config.yaml
n_layer: 15
d_model: 320
n_head: 5
n_kv_head: 5
head_dim: 64
d_mlp: 640
vocab_size: 2433
activation: "geglu"
norm: "rmsnorm"
norm_place: "pre"
norm_eps: 1e-05
positions: "rope"
rope_base: 9810.0
rope_fraction: 1.0
qk_norm: false
attn_scale: 0.125
bias: "none"
tie_embeddings: true
parallel_block: false
init: "uniform"
init_std_qkv: 0.0386
init_std_o: 0.0
init_std_up: 0.0386
init_std_down: 0.0
optimizer: "soap_variant"
lr: 0.00237
beta1: 0.95
beta2: 0.99
weight_decay: 0.16
lr_head: 0.0104
grad_clip: 1.0
warmup_steps: 200
schedule: "wsd"
decay_fraction: 0.878
decay_shape: "cos"
final_lr_fraction: 0.0
batch_tokens: 262144
seq_len: 256
doc_mask: true
train_tokens: 989500000
steps: 3775
dataset: "wikipedia_en"
Each number is 500 + 40 x the weight over its row's rms, rounded and kept within 0 to 999. Layers, rows and columns count from 0. Numbers have three digits each. The size before them is the row's rms in percent of the matrix's.

# layer 3 MLP down, 320x640, rms 0.0654, rows 0-172, columns 400-479
095:500554477568523499547487531526478483488529545455515503469431509492480551499508588528517459473417507487486440524504411528506438505443419475490533481446515487509520580500538527468566566548473515623444560520508485465501486524472493540555545472
098:534520494512530546556520509515480480519509439451542494515490486535515505492520497388533451547539485516545511476558520514531459445501491490416401486402467449487536554513541571553429440513509444522501483537422532505601493463542467533509488531
097:485563526408507501466547510500520512611452474486447561548582528531456538513491539581479496487547486501501528553528498546483496554496432470496458539434528503513590517445468515534463617575542489491489486525515455524452514493540514494443458515
103:494559527451550526498419466511505516560457532496472490526427473525471536509492602476501517501500445550518497505447514481488513494512569455475480551435452570467534521542470459541562519465529461555489486478558428479467490436468586509516524516
105:506491517566433493500556490483552510476487467481482567518516487493450512508507518424525496479505447459556505523481477524566484596497484460469510454481530415488388502516471503470510486540469493500555566526448419522516484506536475482484457513
099:470521506479478533564594505499435426502455571546543504485465501519408457538552482493520589495476506504485472565493546567534410500535512528483507493515559466537478564497470424440561543586474531567480509479519565522501490537619469520528514529
091:475480552422578477564550488512483416544504482477475436515582585517512550449514460493500517489534573494579540513490523502453431559475529472482491494516481536471441538544504547500493552448485535522434532513470473555527554471444450516537484476
101:524489562539467504505505540506404468549534491569502491502563432494422532542552524549463509502503481469460503435498458459540539501485540478563537517516524551519509474520463540509508542455486511425532475432550512443538476466515541433517435493
129:504468486491586489457524501528478509467531526439484535493454541480474422504553548565589493479498508539381428504623519531544481509511428522521484526394556509476485480481542548470538574501515524538512517506449523472541471543504588477423481502
099:486426461537572491472531503464459425477455478436519575445529503499486551533532469462457473542515575500450553513499445467478492504584501419527560512536468554477481561506503390580484542409487536467531498547523505513473494523539581442551475537
098:481493442566547554502519446518480479485486426517512513499476487503510493553542423525489529508456429480492482476567522439470473484484501520529460528520436512506479560586597515474468527574506443488476484435464447526502546474426519459484448551
097:535549488540478526477543530464460473444513487540465468514557595466448433414451473436498502496452511470567525494429482507469532555495491468474518482510459437526543570548532517539445571595545500548491445546427525438552511496507509544509493518
100:584466479510516478527551519467439546474502501532571498533411564530497520482471467557504501511478456444564475472385490440464591481491500474470430472462428525501480536499455560484500516526486532476493442475531529445532607554455505497477476533
098:551516446592496489659500519511434560494513544574500502491385456541449505492450451432478476514515525454475452489452471501495466503555445531495490490484454493495514512506531533502515473496603584452529467609541486526475510476449522507536488497
095:516486481477559459529435465509518547477486551547469462531466532486548556548525509516532462514483527539469476486472594583538473475483498409510509420481536513432489486533497500544460508510484531510514433469488477663438523554505443589522495520
100:490498465494444564454502525476517516566543447540500518485457419546492535467483480417473534484571523544493552522452503503381452500516499519518524491489501493481521551494557600492527441465494475400519456492517509569473620447468561530504433546
102:542463500502476473499518550572497420445523483465528478496499476456474509480505495513529529461487538553524522530524463533532499464522446559473512564561477416535493462559435510513557526497459544519496533520472469460543438494539512536479491531
104:534534482497541588465514501491531511499483499514452498512578521577460458500510538571530504525496503499463524480498462496482512500442568448508485495503513575522511515450452511563614460488487539446536458512483507541482489464470552422484532516
100:476496475532515525492504471459535521596548502475541481498502534487516472491456521550515485449494456569488542431545547539424465503505515465508527446532514530490540526531514492533498476469555494509534550464449568473574504545504492565445429456
100:542483413462426521510478433530569447398464486431530541547530512523501432486544521470474498537479416447465506519545580472514527447525455450539493492509515448438454498528455490459449474488492531465469520495514516489572488490504499487447464493
106:597545523395526516459558486490555460429480536428493475531490546498519447528585494526524540481467451539510495473503537512440528544518505574446406503517578510479514505504475496549517489532455469521521467498552484554485525503459592476478527444
096:555442520475553504462561503522452462537601463494485533540435529553538415520573475550445526472510475494524530453482465489496539545517528477571486485534535494477444495501487434499440502528448473574497510537557517574519498442542550432529497530
108:474501514518478497545539480511491453463513519476540507547539421487468564528508572569554482473454479508477479475484528480534546455466461498463488510501517554526545521469481501476470563480427555517518490432502516450480424425466559614467532462
097:483554468482459480528511563475505517457453486544463480498459504446481482502461470421518468506482536487484495493462483488491565495479469483474551494527540528478485525424550529527558433541450469414534476413490509457516572541470450464445555505
099:460603482572477521417550491548464516552582559477483502577448537515536569477457535493523467523565597467512498508549592492459466474485478502521531533461569492476509548572503509504402569500442539473563482542478496494511425487416579471526491608
110:489526457532457525460494514489476524456474576443514495506427435480510514474457509519519536530552473472527484516548489553559478398516527465500514467496467457583513531512536546514529546468448466498531527561536440556516456509438453497534496495
096:487437474440449470531477432441538528597464528536515486529478463454460498528515467527512474484522484473598453531442468530493493520473460496486482538497565446450488514561605494528461518520498611510508522499503449481494497501457559476494480586
096:447475468507515426498482445505436543419485505506575511530544385534562478552496490516473522528524520490495449485520516500483534522491560429545415503487427543469498517470515484505472488492522476679515484469509538513459520501494483430572514527
097:508444504497477502497495442479451488512526474516498387442509476465553510457513493429524472531544456560541466556627503517564478618480485471522470493579443475477529538490523406490517388559488522602436534478569481500470523513424547489525570465
111:546512486538531501511503531527524477506460513411447569541506541473497508491455528482514534521465471471504456524528467521535526526421472446518515435478504506569544485462468533526456547545487511533507520505544526501541493523440537490516490486
099:497476470453518528514484477512461534464401551523575423596492420498502525519498522372499492522576532529513432470507544531446432447492538489557526460410483499493469503538586506503480541479474534487490546586468410481517572583476465561520524519
104:478470513534497568508530531569553441482512555448464564562480538469517469492498480542486535546510508497455453459430461532570469491479511464537488504532479499467422448617527492498531589514505441441457507451478470470511527497552472514513473524
094:503522527523469505447483458406455473448475452496472471530524511541519496511515519474512550508525507474535479466489471400528573475474476506478467523501471489501436483454557525535458495478601552492514523496549487448562467539561489515543596489
098:461458472498424510509458500492489499491504471547524494500506508481436509530481582489500454528438408510389485497532377525525533479464453505529511433487473489514523531458489456508510479426500498491495552536479515538488511526441391421539558498
094:397506526470456547474486514492439536491526465531507488418565514529454481511508486489483518548521529446482509539535410513571515499549548494518568511533524434476502503470532442529533539461471481530563551544478435541436495478503468472488483544
101:626499474597538470577455579547492493479547512543480467539469523543511525469517470522490434485548520523480490502428514451520514569525466503485478460481454510500495476489521522443501510496451492436462493580493505432500534426460498547502500442
102:490529485487582462499517478502505511572458546480552426504490510499510508532482517468518473535528445558623496426512470543560484438548591478572534568554484520428499535473486558489488578518555535547508574463509465443524475519508533505485529485
107:511525498514502435497605532464443500600476552475551544543498513486537451458546546521495514438577573531534597535499482488462424490513486457415520505447538477492463517513436474500484499502487541433405576480473468506540525491466442454475466498
096:458512431488486565558555526518529531509533491483574533465517493483576472504511502430489501415510571530524484525544477500505562493485405434480445533515488545480498545453483496459424495530494539487523516456463462498510499466500452497479521461
102:474461509511416492466529488471457450544537512461532470507513510456450574478492523545463474556441520462443538537423422514511545525433510565478478462515397556446465532442519545446507471472477529530468550490527484452491557464492549500531463546
097:494506520474454563454440430498579465507496486524522514522561512514492557473478503573485523484526501454523469482478509488483480448474476454528554513445553545497499490525459583475456516443501549436524452520498490477546444518501551458468507492
099:499424526507502510436554508576497497515554471539527465437480519526529536502463498542490468438504501537449518473566518494497488463563425468498484494503533529488558535449523523504421459463495533513492405470519443504535524433463486464583510553
103:561514512538555553484523519531600521463519479456556447520500465497492521481482509461488520509499517416451516510554497532523418491511472494533483474459585490451563540520384448515497496479524464609495455564530479571490556471522544478511486516
098:462551531544513482512431530526492494536522390520550448474496499526468557453483416540519490522453541440466560558523537474492467475493490563507516530474500509551485503498481592473548500505541477454505446470492471519483516467494528438562489502
093:460479516503581507486528527566454508501536488496516528583498499515545447462477509445502476423488520496484410574547508493532466526523395415509496498477550530521506482543427493557471497485466517523474527531516470500538501492502483517556539498
098:506490520495522508480505400523445500474386503554491432542570527470577516497523509509475456507441527496471496495501534459479506490503490531480557475571501452450547484514565457522428490500518483505490518474567440495471469581528510512481542418
096:495475517494464528542486513505608542585487450502521439479548534553506461549537497491504511417526438513538497491500471478488563511508459482465489523498482535481537502507489510499530446536496502511458504518544475499563503448538452626534485434
102:475487438550475514598497535492454544464445481520490458447470556482444519497443507505498480557438479532440531516514555466530459490585520460546525459509547507449482567487464506514498515476445525494592506573483543411468500511515413510512500472
107:550459448463574482527537553478521507499557466474506522443479522462538467537489473436551473476547560536565451505416529498506489521542576507497448524539548469461522499535514463516492523515514552482491415480493479475510527526510497477499500515
099:498499514512556462544489450447546491486562456558495492549502515509520515521545542469534463510513567464521518443488470510413524476486472476438485468509542516484538480516542518563540514481480533486524432511446468482533505510492526502424497591
099:484469486542496555505469517448434501533548533510462507486526465590533477444511493496529476496491472574489513443564496513405489510521508492436534475433455482523492488604429587523466554558542490536461548569518577538498457510491492435489555429
097:565565467519431542536493457491466541535501467526536466517521483528473439473522518520498455558575495439467498479486495511503416411509466488428510488465464501431440563476524550485560463495505504436511549491476499525556442485454427463426521456
098:466497483443571545459482598504462455468502476590479567466419552488485561523509496530480494529473500527382426542463490464512495437510533504536506529588457513467463532520494431509441559525489516523484493532484500479426580483556491497551513495
104:467496460518493523432553424482492532532513461457470574522422503511482508500514514559531530394507560556583463468491495467549489463439480466500501502472517509560549529466526450497470549517472418469572437507480504518574490496483550365519463481
098:510520574478441516491460445504512514537514465542536532492549476480533503455540451463505506435543485396534478447468403517418513469478575492498480484492486523462447444448583514481439512518507529499512535494474520559475560545504445526497511526
101:542499535522505446473505485493592470525463474471452554526423487444498540507500472507499504488440546565373485419464591496484439523404465512515529531513499460530476453488498447557510479458497497525502453477575614547468451514464608466413531489
095:472538485490537504470556470464520529498571539536556449476545507467514466483364463480479549513476459384553517497459381470512501562503495495546469478464466429486465471555505548489535511482508473565503518526516534439523486473428485549522511556
094:478495494488499515524492534443623453423505518527514489520488483473491532507475502528472578487426519467513448565611516532474493517471442485478581515453479532487484589496487474425511434464513451544498499464475530587452548538498452564529436534
097:505439453488461485463455471513463450523499554517464518538481545567486485544503492490542534495513545533436515524535565482456562513503564497508471468473480548483460533572458433513559498467451467496552491479486474458486532482441561628498559452
096:557500489468518462435493451467510468545396476502509503522444548603503515515518474441489423581493527491484589457430460501503405423519469502483470490532504497490508487501559491521539498490448586498505513500509507504549519545492457541514497578
095:518441526527517562480434509551517465479473448515444468539542485492382459583482487498467480471489460549476525473461480473471537487602464523493446498544467478439464491490546483471529530541479507468505468488467499554534533455511519482457428475
100:486463531419460502552534547508534508427545484504482414552493515494457562586525489498521506508486514570508471521475469501424452486521543509496465445528466526484477492477499450476498462421510594454412543504459497560538475491447509493462517536
099:422512488569506508467535458468549507458467581499525514534520511498460479485543448465482527555516521482554503627492535536479485495509454484559534481513455457557531520419508496611507452483486513481479495582495529516537447530488484490474527481
100:507379547486426495450543480461471523490472525563532526484459414419450519501532484515551546476528543456446575478511506490528530421465499505486500510480563582563460483501481474521442477508552520491454496567500524580530472503490512554527409452
105:499510481497479431474465533430448448458515573526486498464510494488478459485497508476506522459498505475507493463476442482571470449527569425445479480493464525526465508479441496533470524539448503500462513542456521531480410519438492444424508487
103:536479534444420478523649474518484520482507486454460483539529475426537495522503454534569478468475547465460502528527514472489558469539481464428407520509472534533494506491489534459503430619504516471478517516490469486481534468499508552547488551
093:542478489530522467548495446483421548485552516555548509536553470549503544467492499479451502544503527516438538446474459507501453458561514460519460503418517472550412402498414573483511485456534479499476540542520446389459513510519526473460503598
101:515468497490516510495549549491526450475483481473472507516527450482506500520481533519504566537510392445531535517466511452489464508523411478533478487421438495504483523543577438372429496452510510452472485458547533485531568492501428452489433508
095:544433539491525458522491539458393428548452497483515509466482508508518509424491387507508518499583519489483477588538522605471440411477547548469494529541555382518533436510505497463522497514471569556544500479418554535432505482516517553503524496
100:499415500457502500495492516504479487527564534556553561517570522439540538518500564535483509512537462375526515550484428493510578535486461504456503578444507538498517563470472433547451576526520537516559487491503498456536456591490575500481526503
099:591509544532425579512494455537518526443563519546525473513479508536481495473524507444481573515511455504558497528464460499504463540540516491452418528517471465545563512431483520540472515467459496485466534478483480483520489433436438461496502450
101:487480533572468522485468527460465522486624527523482532542460553471517481451494531483511498490502487482539466380530482439484492508495518524471523514471557455488477538539481416532476499569565527471540486529498510481476506519480573591446530510
094:551501545425486536432441505460520480510551498462543453510489491561467494507525474474538518484545483591441536537525482502523474457467432445406599563506481521532579532535432452578514486471555540482478458496515477535511492416473493558452529466
100:447515440454547471470527504520479520477534487454525498480530517472474481509422469403541499522531429513473500468565417536486547438515492500536549511493529435550514503524532540454561550510482425463552467540528508518481510489499531492450536453
103:488515457452524553419547513450506595452457547493519571554456452496468524485471539503477476364480518500579485408483467473521551523481490431499475495446536493462509515517477438467431535482450453499504405530415545502486497486450515471509410479
094:483433534435443513481569518575497535498537582519489550478474472567439411498478437437492512533527505535489482527547543533512512471491538543495449472521514466503481473497565393535492473508486548538477449475419549466585459460506499510442487561
097:545502422561559516514572581616541534488499503504473433494431522493545470450481412502517459505481570466512515582475486527458506535471459482450425527519492481567573455560511530552525516581541423516500518530517502543499556450517489428557523462
102:483479569493495556490587462526507499500403449462477544434535550387518456458526555487553484413501479472468506482544496495508552547416452469467487530560461583509480576458473542544549524493531529558516594513578468529507458492554490439540553532
103:445424545558544498445499469512448530482487485542584584499482460454426507552430472554514471514466529471518435522514441445458473568577465552536493487597499461499557541485491492449432513564490491576491436465578426407532459457554510477542528534
102:461529444540505499511528534520547477493529547512511456478542463557531584517540544526497491558472483516539550508504438461498462505444478454448556487501560485460473539523444445471550489437569512466516581551447511453465418516557461469549481474
097:535485481498494500483518455531467569474533548482492464484471501480475489492454510534502450493535471505433437571477479515497527506465538527524470476521513494485504528458551431543522511500508523496510497477543488417490578448424536519529482499
096:508488480397574506567498507498489552506538434577473497461511545495601491462524562537484546502570503508485572540533527490544500473473460462532508568551526546467495501423425420466603521550543574500501464525455448509453480480480370544517398443
103:389476480464559522500492455496550467519574482528468473478568479474545530567527468539444468511488416481502509549452460497445511495489502470503471531493509437487515504459475474437467451529506501448406506470542479564472490553514494499476480445
099:514476520485555461494533515497431506451514542450491493429521500497510538560540481491528523513432509483469489496526534538473493523497541471554511543507572458579567535555570489515492488460499505523469514472490496533506509545526443519513524522
096:461540505500559515520436467552460514530552478464451543454539470500489542568518523588515476411556505565527521504462456483518475489525503469528489457514462485519547519544526544458498475534559462445444495449496403490546499363459449429534459455
096:497434528472511532459457445533551434571488490545503479524483509499542474465565506428502499505480532503426498531552504481502502485596479494530488464519529388525462490489481425462450589560480521465532457431503488535511531472502461518460487549
099:480530484548535530483569409513488491454474499487505516530478477527530515531508487507530547490462527469523459447518472514523445505542491528476562521522517496499526503593578489472452529503552494531449481496518462524551576499393522537514541527
101:498503442502507474508522505503526478611388594495456490495444511486474485512493561464500553507534519514480493513428491517478517544489515441482507480522504549545620422488481518494501558559542520485484499556542527524516511555526485523506520417
103:438528467452483504491508526505474506526436480447442573486502465486397414534492464492508491532505591554468469544497512417528558537509528520514507538519541530494487485456522495501572459493465476482438522473497501469457469485549461501505507530
101:505462499542443490493468534504436462570456460423512463521510501465459561501485476491515468535531527488519501567490539489458537420493540516500484536439533492496561452517470468489511510489532453604525473456493522509552410500493557478420524498
103:510471517567561535435536430504484557445557483464482567522440529489486451550509555558510542511450548411518497480482567481477476426490487518540492498388502528514530529543503447515464513498527565493476487472500455519471531518481544480534467529
094:426501513488477542473471538532470492453530474465573478454508556449404506440563498431489509501415500562450552571520519492383484486459537458454462558552496478488531505538492495483478501484512573470490457431496564399466460573447448559482564432
099:558429551454561457537459560484511521556473490509606460509510416541464417461484471493514518497530510463508509579411404458471516581490501542501519509527521553529429517526510539528496495411500484508458559535492499477494434456485541505481564403
101:458496471496536489503509488496500503520543546515425483514484473523479505548467438463533537507447530437458520525552442557529453447469494450526502489430547546448466496531580525535493518465551575470466490581483520545526522539436497547437539451
121:534580505535453563548458494497416545488481466505454482511446500502500480484544456469418474503452490544503557445489479501573499539474543559474524528505437490561552564579528505432480471514549476480504447497552482563475571495449358507484424473
102:497524528571471559447528537484597457458442574538513566544417535503474456453467415475514411523560485472492597526475490483460503562461516528459488484504420434528409495494562579497526448453541490511438545455460529442511506532521519525419477463
100:491548474518496487456447523468463506522491484516575392506476529504538548493532522486458555473502418595572474429471541522418482455425563543593531522562544466504469483511456478458443508488523533488526504530434588542548552480592475536436462473
105:517450500572459506465431552540522512529489538536548520420506564494452549477520550529440477576548399452517465525518504510507489536503479468524470510525537579554501507497512514509520560534535543515469482528486572431515472516505551466487428507
099:461540580582468512492479515540562542483502489523483588481451498443550483503526460536468518521499470459496547447507481466505526523470538520506516474435527436544496492558473496501512546541481548537485576489499564460535568557562567437569471469
097:615474536473416444470468511512492521517551491496492499543469491436530495509466507483522500474486451500526522509503450601540537482498520515481493541472470549521506414463544552465477473453452476581448523476501518463517521567425503533482505572
097:516471432457487487507520473543493488575485460528418534487530472454543557509557523505494493524460567539465477573545446490489483504449462526585518575501457383518491423541526474410530493487423475473501399547558542494454515533541476499533442524
100:445532491504475484478536465512527436493494522446500596472513534525561504489536510509482548465509408481481565521528494513478548553481481526457479531486479530519438515584450534507527542461536531591550531526504534600505517462567513526505573521
103:523521508514496488497477480531526533533485401538457501419468404540579520460538481449520468439508457463588491509516465536495477511536504468535498451573601581529479481565551551487482509525508484526487417501612523457563506453499479503458431561
096:514412518466472525508510545485432612520527495469539547481522491543476563480509443499479508493492473509608531434488501503523531551440522491460488541505507504586472471499523466528543492594496479457515540470512552545450498530560447525548388443
099:479489502543487439540561557521542536510522438481481499503498463559466497504539457500514532455465567500500507530523511472484480517554518422478483528455533447524586456563474584479493556436483458549565498537531563504488558540551537465472628484
104:512514519552512544512516533505515504442577499488498496534541461508477486438549490458484509474490510465435423497509537565399527600518446448504466531536514522498560447516550465464539563605467498497413391456459506452501473519512539560490519454
103:462471468471478530549495498515404489430453527538527513514525529497495470547516430511468509534463505434526434510515543503503457527504467516439527508442531517501553508512569471487546473482488510519446490493514577539547499520574589500518531524
101:487494544472490494509468517438505516500462538504484463501514490509456497476544436481498499511521496483471494557495457548486514461510468478456515517534481482470507412483383538411505557461484611472500519501492499516485522466502484416541612473
101:394508556462516514453448472503555482417549421542459496483476486509530453560533546490476476511400444476505511449502545404470499473568603514468415472541465516547515537423520555498509505488464463603428480452424506538564463499533452520529511558
100:469486449534505451473470437448523414487426520481447526461564573484503479534507466510505495474512483519441444461474527532537579499490517419530467548512473469540465524442505526518503525458479510461508580538495479481546535463579509495423544502
097:548423545516500536515502492554564490479463518556512432524457516514511508436515576515475502525481531507550477456526553546483518499515520477485516545500575473525475491502428483568529393570420548489550485534446485528450524486570470449531542504
091:566589494430533528512427519493535494401491532475481549490445528462437422494513508457522499536592478539511480483509438476451503505553527516501492532571445454512512487459496522492451486528413511533525509479440531503465520485449447413443456513
097:511508481422473540532477496535500535555510550504563492436521443485482478507512568429465522436523534506508443550484510478515436527467524523528534441565461526475454463473476493497478482454447493566463496489461446562566524493449565492494573413
103:503496428480463466406565477465530496413466510480419476533456529514508494481509556456519510525430436517487575499555469432541475465461509503458546492552473542461438517477549513536472436474492515445521526481502462445507482509437489489502455457
097:511503489494538402540486480399499537518494501440519421534535502420486567537457494490506504457583472487486526503467585536598535494438530490541476559523419501491563418515463432399504439514510471512533561462520580509481544442481431527552475532
097:522389534482465483509542491565499436497522492528496489509456433489507497484530517529508561500572536558498497436498464458549488469545527421514495503522506445541495543520445525550570452577555531396516504399426516497454504459502544584548531505
099:512441495513487486514503474509450477486450558525532426510485508504509497439524500419512489550439476456519551432532565522578469518495483390489493501447488447518532521478509478485493459558492541622491485533508478469522505579549501469582437521
112:482425569545410465504461533503495529496531535545506525414441563515512485458537564556517510534476581516449460497486533533486512562535554542545553373491557494470523498510524518527535471508499534494501436487519490480447493503522520532476506537
091:507517488495487498506490467508543496488541482523424503507593560467495463504530555459506541455523491646530543487538490517503488566473505493504509556586481560546455456507508466495551498522531531471385543507483470450493487434489426510463483484
103:490538492514456537437490564547559513560510482519506523533527564537515511476463464417489506478489552483476483493519543532463496507542485460516425486521555487522512499487506453507480483556508471473509483561531534523479449461554435516455539470
094:569465463460516452532460553492497478477529484512463493494482537533568511450591511499522488562476487514517452517490528520531430499473490498489485556493550514466480471530496489524468474470467622499511550567486476495439466530525426448514559424
094:478450503586498489530504520465493539472477517529511488470504560533515466508558481542488470489516444471470478597500466537419521517531527510502494479408524508490475399446508473500539573550479523516502464475504543471485456516528494556465435517
099:524505458475479467487522499530506445533527477462513469540492535412440531509506572476507506461471478507467457536523484464555523522520495478488515501511467555476489551565429452520607526509566548487614517577502612589541494483457573531434529453
103:544565551591503454512511462562526533494566506513441506522469614521475499570513536475536470432509496471463526510483492538471505498493457551479451519493470518469527452468531455529491547537453551465511486506469671511489474461467512505458397513
099:466529467532481505496477518522516519515461473496485480501466510509487552545513516422495549528542590448488456515469470513572510516536426483520518460486456552470523546544525505491499443520510463562392480510559396514513535521428530545545489544
102:538474469484573532453509484580471470510507458490567447437607460461529534506505502472512420472484585496589522534488489487510484463487457465466545483524479473538549488509555550485503486479447495455498509453494491540518577515443492505520495438
108:550457546490472544492457511509480463524500596527603457484484526543491473474489537521463465537529454545529477498513463508564456485493480580534491498454463459471457472455493445469467528570523537475520547444488565386519496442496411528565518514
102:422485523562462531507487500472506514566505489520502477514462538530532468506494477444525435438524551422510473410542499495496503481508565500513512476431527432512506493461512512484519502464481476406560480421440598534474495509498387477534547537
105:447472501521542554511474551568487520484484515456497506458506451460496585445535496474539533421620552508477541473552433531520588438438577570507506523411449513495538501491490576463460493491485544531437488509515577534425450499450483560517529514
095:475540485466476547486507548482515429408474547485551450479506463507537485546488510454480499496528478505431422571448511477561519518438436474531541471492521508467512500517574429510532502499475464441512482573488458572559484527446423511517549500
099:453487587498455507577431616445514493453496499495506495461567488478508521511561449446498484498450441497473544495578492481549415583519481485451588458428483556561511494501408510492549483493483484529495539454513538471467514524505464536544518462
103:536572434519507462509458516463510531415481521501506451472479609486494514430515488440472435498441513474500495535473540516528474525450459467522555455500488530436476483528514400511514510498519440506475525524468540463490517589465472447523449435
101:537513482458433536568477564428465517552528457491486487510487508459449541522458483437495510490520510509435437524533495525510535485377521452441433495409505533525401431499479575405557509433524477511452495440427458543527552491515474493474546474
107:495455549486582453501518426445506503455470461472502493530523485428566508522520577523520502492486473448496520492478455474472531376564436542562490505391447481524452504499498481451473535496553524517543566537528491468513483530478501478437523466
105:474439490417486540522473511471508540437517413543463501468510479506518516482534543530509512484457480496531517545544465463501492463422502419431430530500537492501477404481444504516517499446500468560475575528506554496502484479474524516450540575
098:498474564455470521553488544463509464525441454518548462447528551561496575480479472515477449486458528563544510514486565519519541488524535481507482478524473464547555446489446490511480449425504537441484462526551518567492435556496518518538482486
096:469437542501477502479525584489515523489465599517491474482538509452441512477489472517536468481465488492491540514497541518519560430527605510519451516526523509473416482476509536453440428445468518552496489562450487500468554564500592477529460631
099:588550487588471477545528488500529489540510445514503507477551521493400470522501513505484522610527471545534483560494504456457492513515527541508494470440459486482476481394484519532552476491389559460467547497497565452552458520489573508517519603
096:450434524435589469426522403489612495559551379564472520478468393433526566464461474500491558458488498413563485478511500505567468498578379539450457535388450438522508527461507601496547448482527634502536514522541479490551548458538548525537592535
097:553456524528486481478509557498501514461515531468586447470525453581524441503464462512464566536580483504621503520545472521469496431508447481441471480478449503471534506462523528545545506454464423516500456485461494541541500524527544429550449471
094:397452533576469496556484474476482526428488513485470526510548479517510492514492557517528468462563553423599486574424489476425518441504474544526559524488579548548536552534502491453467534505526561521495472559505543460523506517457391445413448489
102:518473515493502491543554440511485464482425491440419501528486509498559491512524495508498523459485545567487458552465535492485476504442450542567617518518491590472536454557452486447543525495476500556558478481435495389518489507513530473472477533
099:520502450518532546539499520551411499506569471541461456497464474485428512487533518450499522476417512478478492516525486508543525484525498552502481505563527524528488455503620562457511491524606470493528484510448512480514496506483540429477486477
104:436589521510470517470547461509543579495554493505575511528573493427566486490540512486479483481477528491556545442527567447488453538514523584557526535438484508508465528505467606544426576536475420519563443477509470408446468513481545538438514545
105:527511442420439552501493516538474523496491506449445423463460463581512472461496502476506544496527483564450467466485472533535500501461456513469551555504424553469480406535565513553511536467515480461535480518433555497483408529499492512489440548
103:584492503502547436547483458478554558503511433515571542526528520530494477475538493507506486464524535489437458501572516455490474468495459413553528492451568387472530509513495571508470437431529427471410530510486422534499441510532515505426547544
100:588497487546536471566532542549488505467474483544561553467483491500486494468439418523504506482532524511529450501479537492472533499542484488530518491474530518496527489518505423512502509478546471461495469548451531448593475532509480558464498482
099:450506503465550532495478507498452473458516492499523527541526468526556445543523535418476517499546487479493433456536545495455510502487500521491470487488429521571484586595443466489486422549594523522495490465492484521473513504536517554468463415
093:489492477479510431495478451489453414510508526477472520468493500485493559544519571438492537461409485512534468448483500494479553455458488490514571534495471508451487514501548396599539559497446575489492519498494528468491549475519516545477519453
100:528461454452546520469505512577505530545534515580466524456495470492532492489452516517521449539514566527545516526501506456500454521573570518492430417455513520500556541525499479516508488482481584452449429524513475414483479428422486453536424586
105:523441566501499484504470595490446472568475535523475505523479446489535535561478519580499497562442608436447550432364424493505482478514496527487488465492495472498504480520475452565501426475508508494495522452541508555483439470504404474483435452
100:516526517472528471489520549561544473463514551492478456450518552491509543457501518472503535488519452512463495510455504471457503524529516457489515533491458498480439540529473543581486504482482464485508539461494472513491531510514520547490421514
102:469484454411559523513451447512429486501499520501486447505486476490521448519476606512484500483427505519458573472513463522504460446554464498507545498467474498454465539494567533456493484480529537480397536561497524467505511616536521541518409501
102:551495458486496510572550555546436502496600436482584495499451510519514546524489479483523566528577471464483508489479545560552486473563454557518458426515529568428479523513549464492470420515531528436528502536482511471516564448472578491447496503
094:469456547455540508541486456545525511463490399501526520432477545506509459448526496490459587534493464400541581517471500433464423403548474429492418460547465461476517546498466484497493468457532529475473478445421563509510501506525525508453549544
103:467479498417426447434572490453494476492459505423519497473477477442554540454497515507498531433539482500468440497467544488498446530535489599483509502481582430517491538546480459578532548480555520488565469520530533473427395450463470566449525569
102:464475466458485461510526456594431415535519519536563523507551462536500480525566486440488508540554479528480470529555524470516510522510484513512549510527536506493499534515504456464555528507461506477477522517606499487518494474406600429408481520
108:508485562532567471524464533528558559483439553522489499544490496555481517546517471454514620514490443427530534549519449466408562497392535490460455440464529571501411459457463464487559473530438382537541481608474545555538522508429465482430525375
100:515508513465427522494438505563466499523536537563525441487510461505489495522580494540456438519542493530488546541521518468537476425564501483485501484391485495549508542535481484507435491442479577482459496476484453563522501550463577535525460427
099:451470580507442416504459543420536509473444520484455501474564432505503471482446453503543466471558496464502546464484465407559547485484474452521507541536424559487438428386602428461496510448473460602515498444494533588507517543537498468503519494
101:533500539498476472473452522441519511487521491540506462513486535478456482541484472565475515574506489528530537496553618490510555553450520501456441552525533514471406550456480444504478485553542443518502547523491514527466528465440486469535462403
095:453475431481521479503570518544529486569496437497475508522499548467504539498488602448484489552552563453484492566531524535536473563509537547512557506522481411536557488462475577543430490536470490526437508501453486481505485513515606449508566438
101:517525450517496512540574529493514483493523489561534496559507476551478502455574497461447485533518466599520557540526532536500486559505471468466505459520525493480566508499457476514505478526473481478467475458432515528451512473533461462580566584
096:497504563446509487473444502518516417475533473461464494580496472506557493497478506527506524451454489417502510485565426507539486501542537540430496529546508429509479432516551547475459506478490518495535486454511482463539469450485467531514515502
092:545446492468511475474552462562571510418524528498504512511477552590536485531509504589475467531496530501494625513436486605494467445493546455528526464498478499523438448442470562508515473487479416529524547441474482556458470475548486535510475515
099:524546495504551494534509498540545497476502489536463456513512473561493549470482525471500517506434462487532432539507491442471440503511500462500514506447499477418492459561504490487408466526462490467512536511498516503463518467490404511549513501
104:512510469471511416535528486498488515436491492514493494489519499434530520527559461486571541504461543443449482469454550488402500543529525451526497518577476530560570531480469519517471526486449483501526558479438496444501510535510513487459582459
099:492552520466568439528468429446523508463485490521450499541539506475505495492564558513485490535608507437519471485463481514490507560492548478515549507539539546551515428554501507503570449567512507440508531497548497422477518497518392585576562424
100:514588509498557473434510545465492468509466490512490515580492462558539523489576546536536497482524533451472466522496473521456491502417470494510546492495575428514523478565478467550411443544464511444477484472459533536460502508461567482481476537
099:481509523518571529441472494511516473500502519463444499578481512533464490446424552520505505494527501523558493532467487504473517529435477544520528473500546508511528563499469516505533521564514421556459513445546489479529508534557512546528450535
096:495507449523530506401529580492529445491522476476506479539600502477503476477547511486507546471545387462509464529487487500469451502512514542510559497473477433523527484445466495502442457529532469526489564560596506457484508503447485474519513528
095:495556570461610533494518480520510548496407502518551536523555516497555453562531474499477448474450465524541564595477538532484469444425543484469494536564471502521479459481367519550495488556515529520522517528465560519531527524528535463444525487
103:440522480545473497481451473413510484500477482504536543480505466422464572512554470524492521547564515438455521495455521501521477491374464456465496446426505497493464534455503429425579508484535474491518477450437437537480483521485465547487503427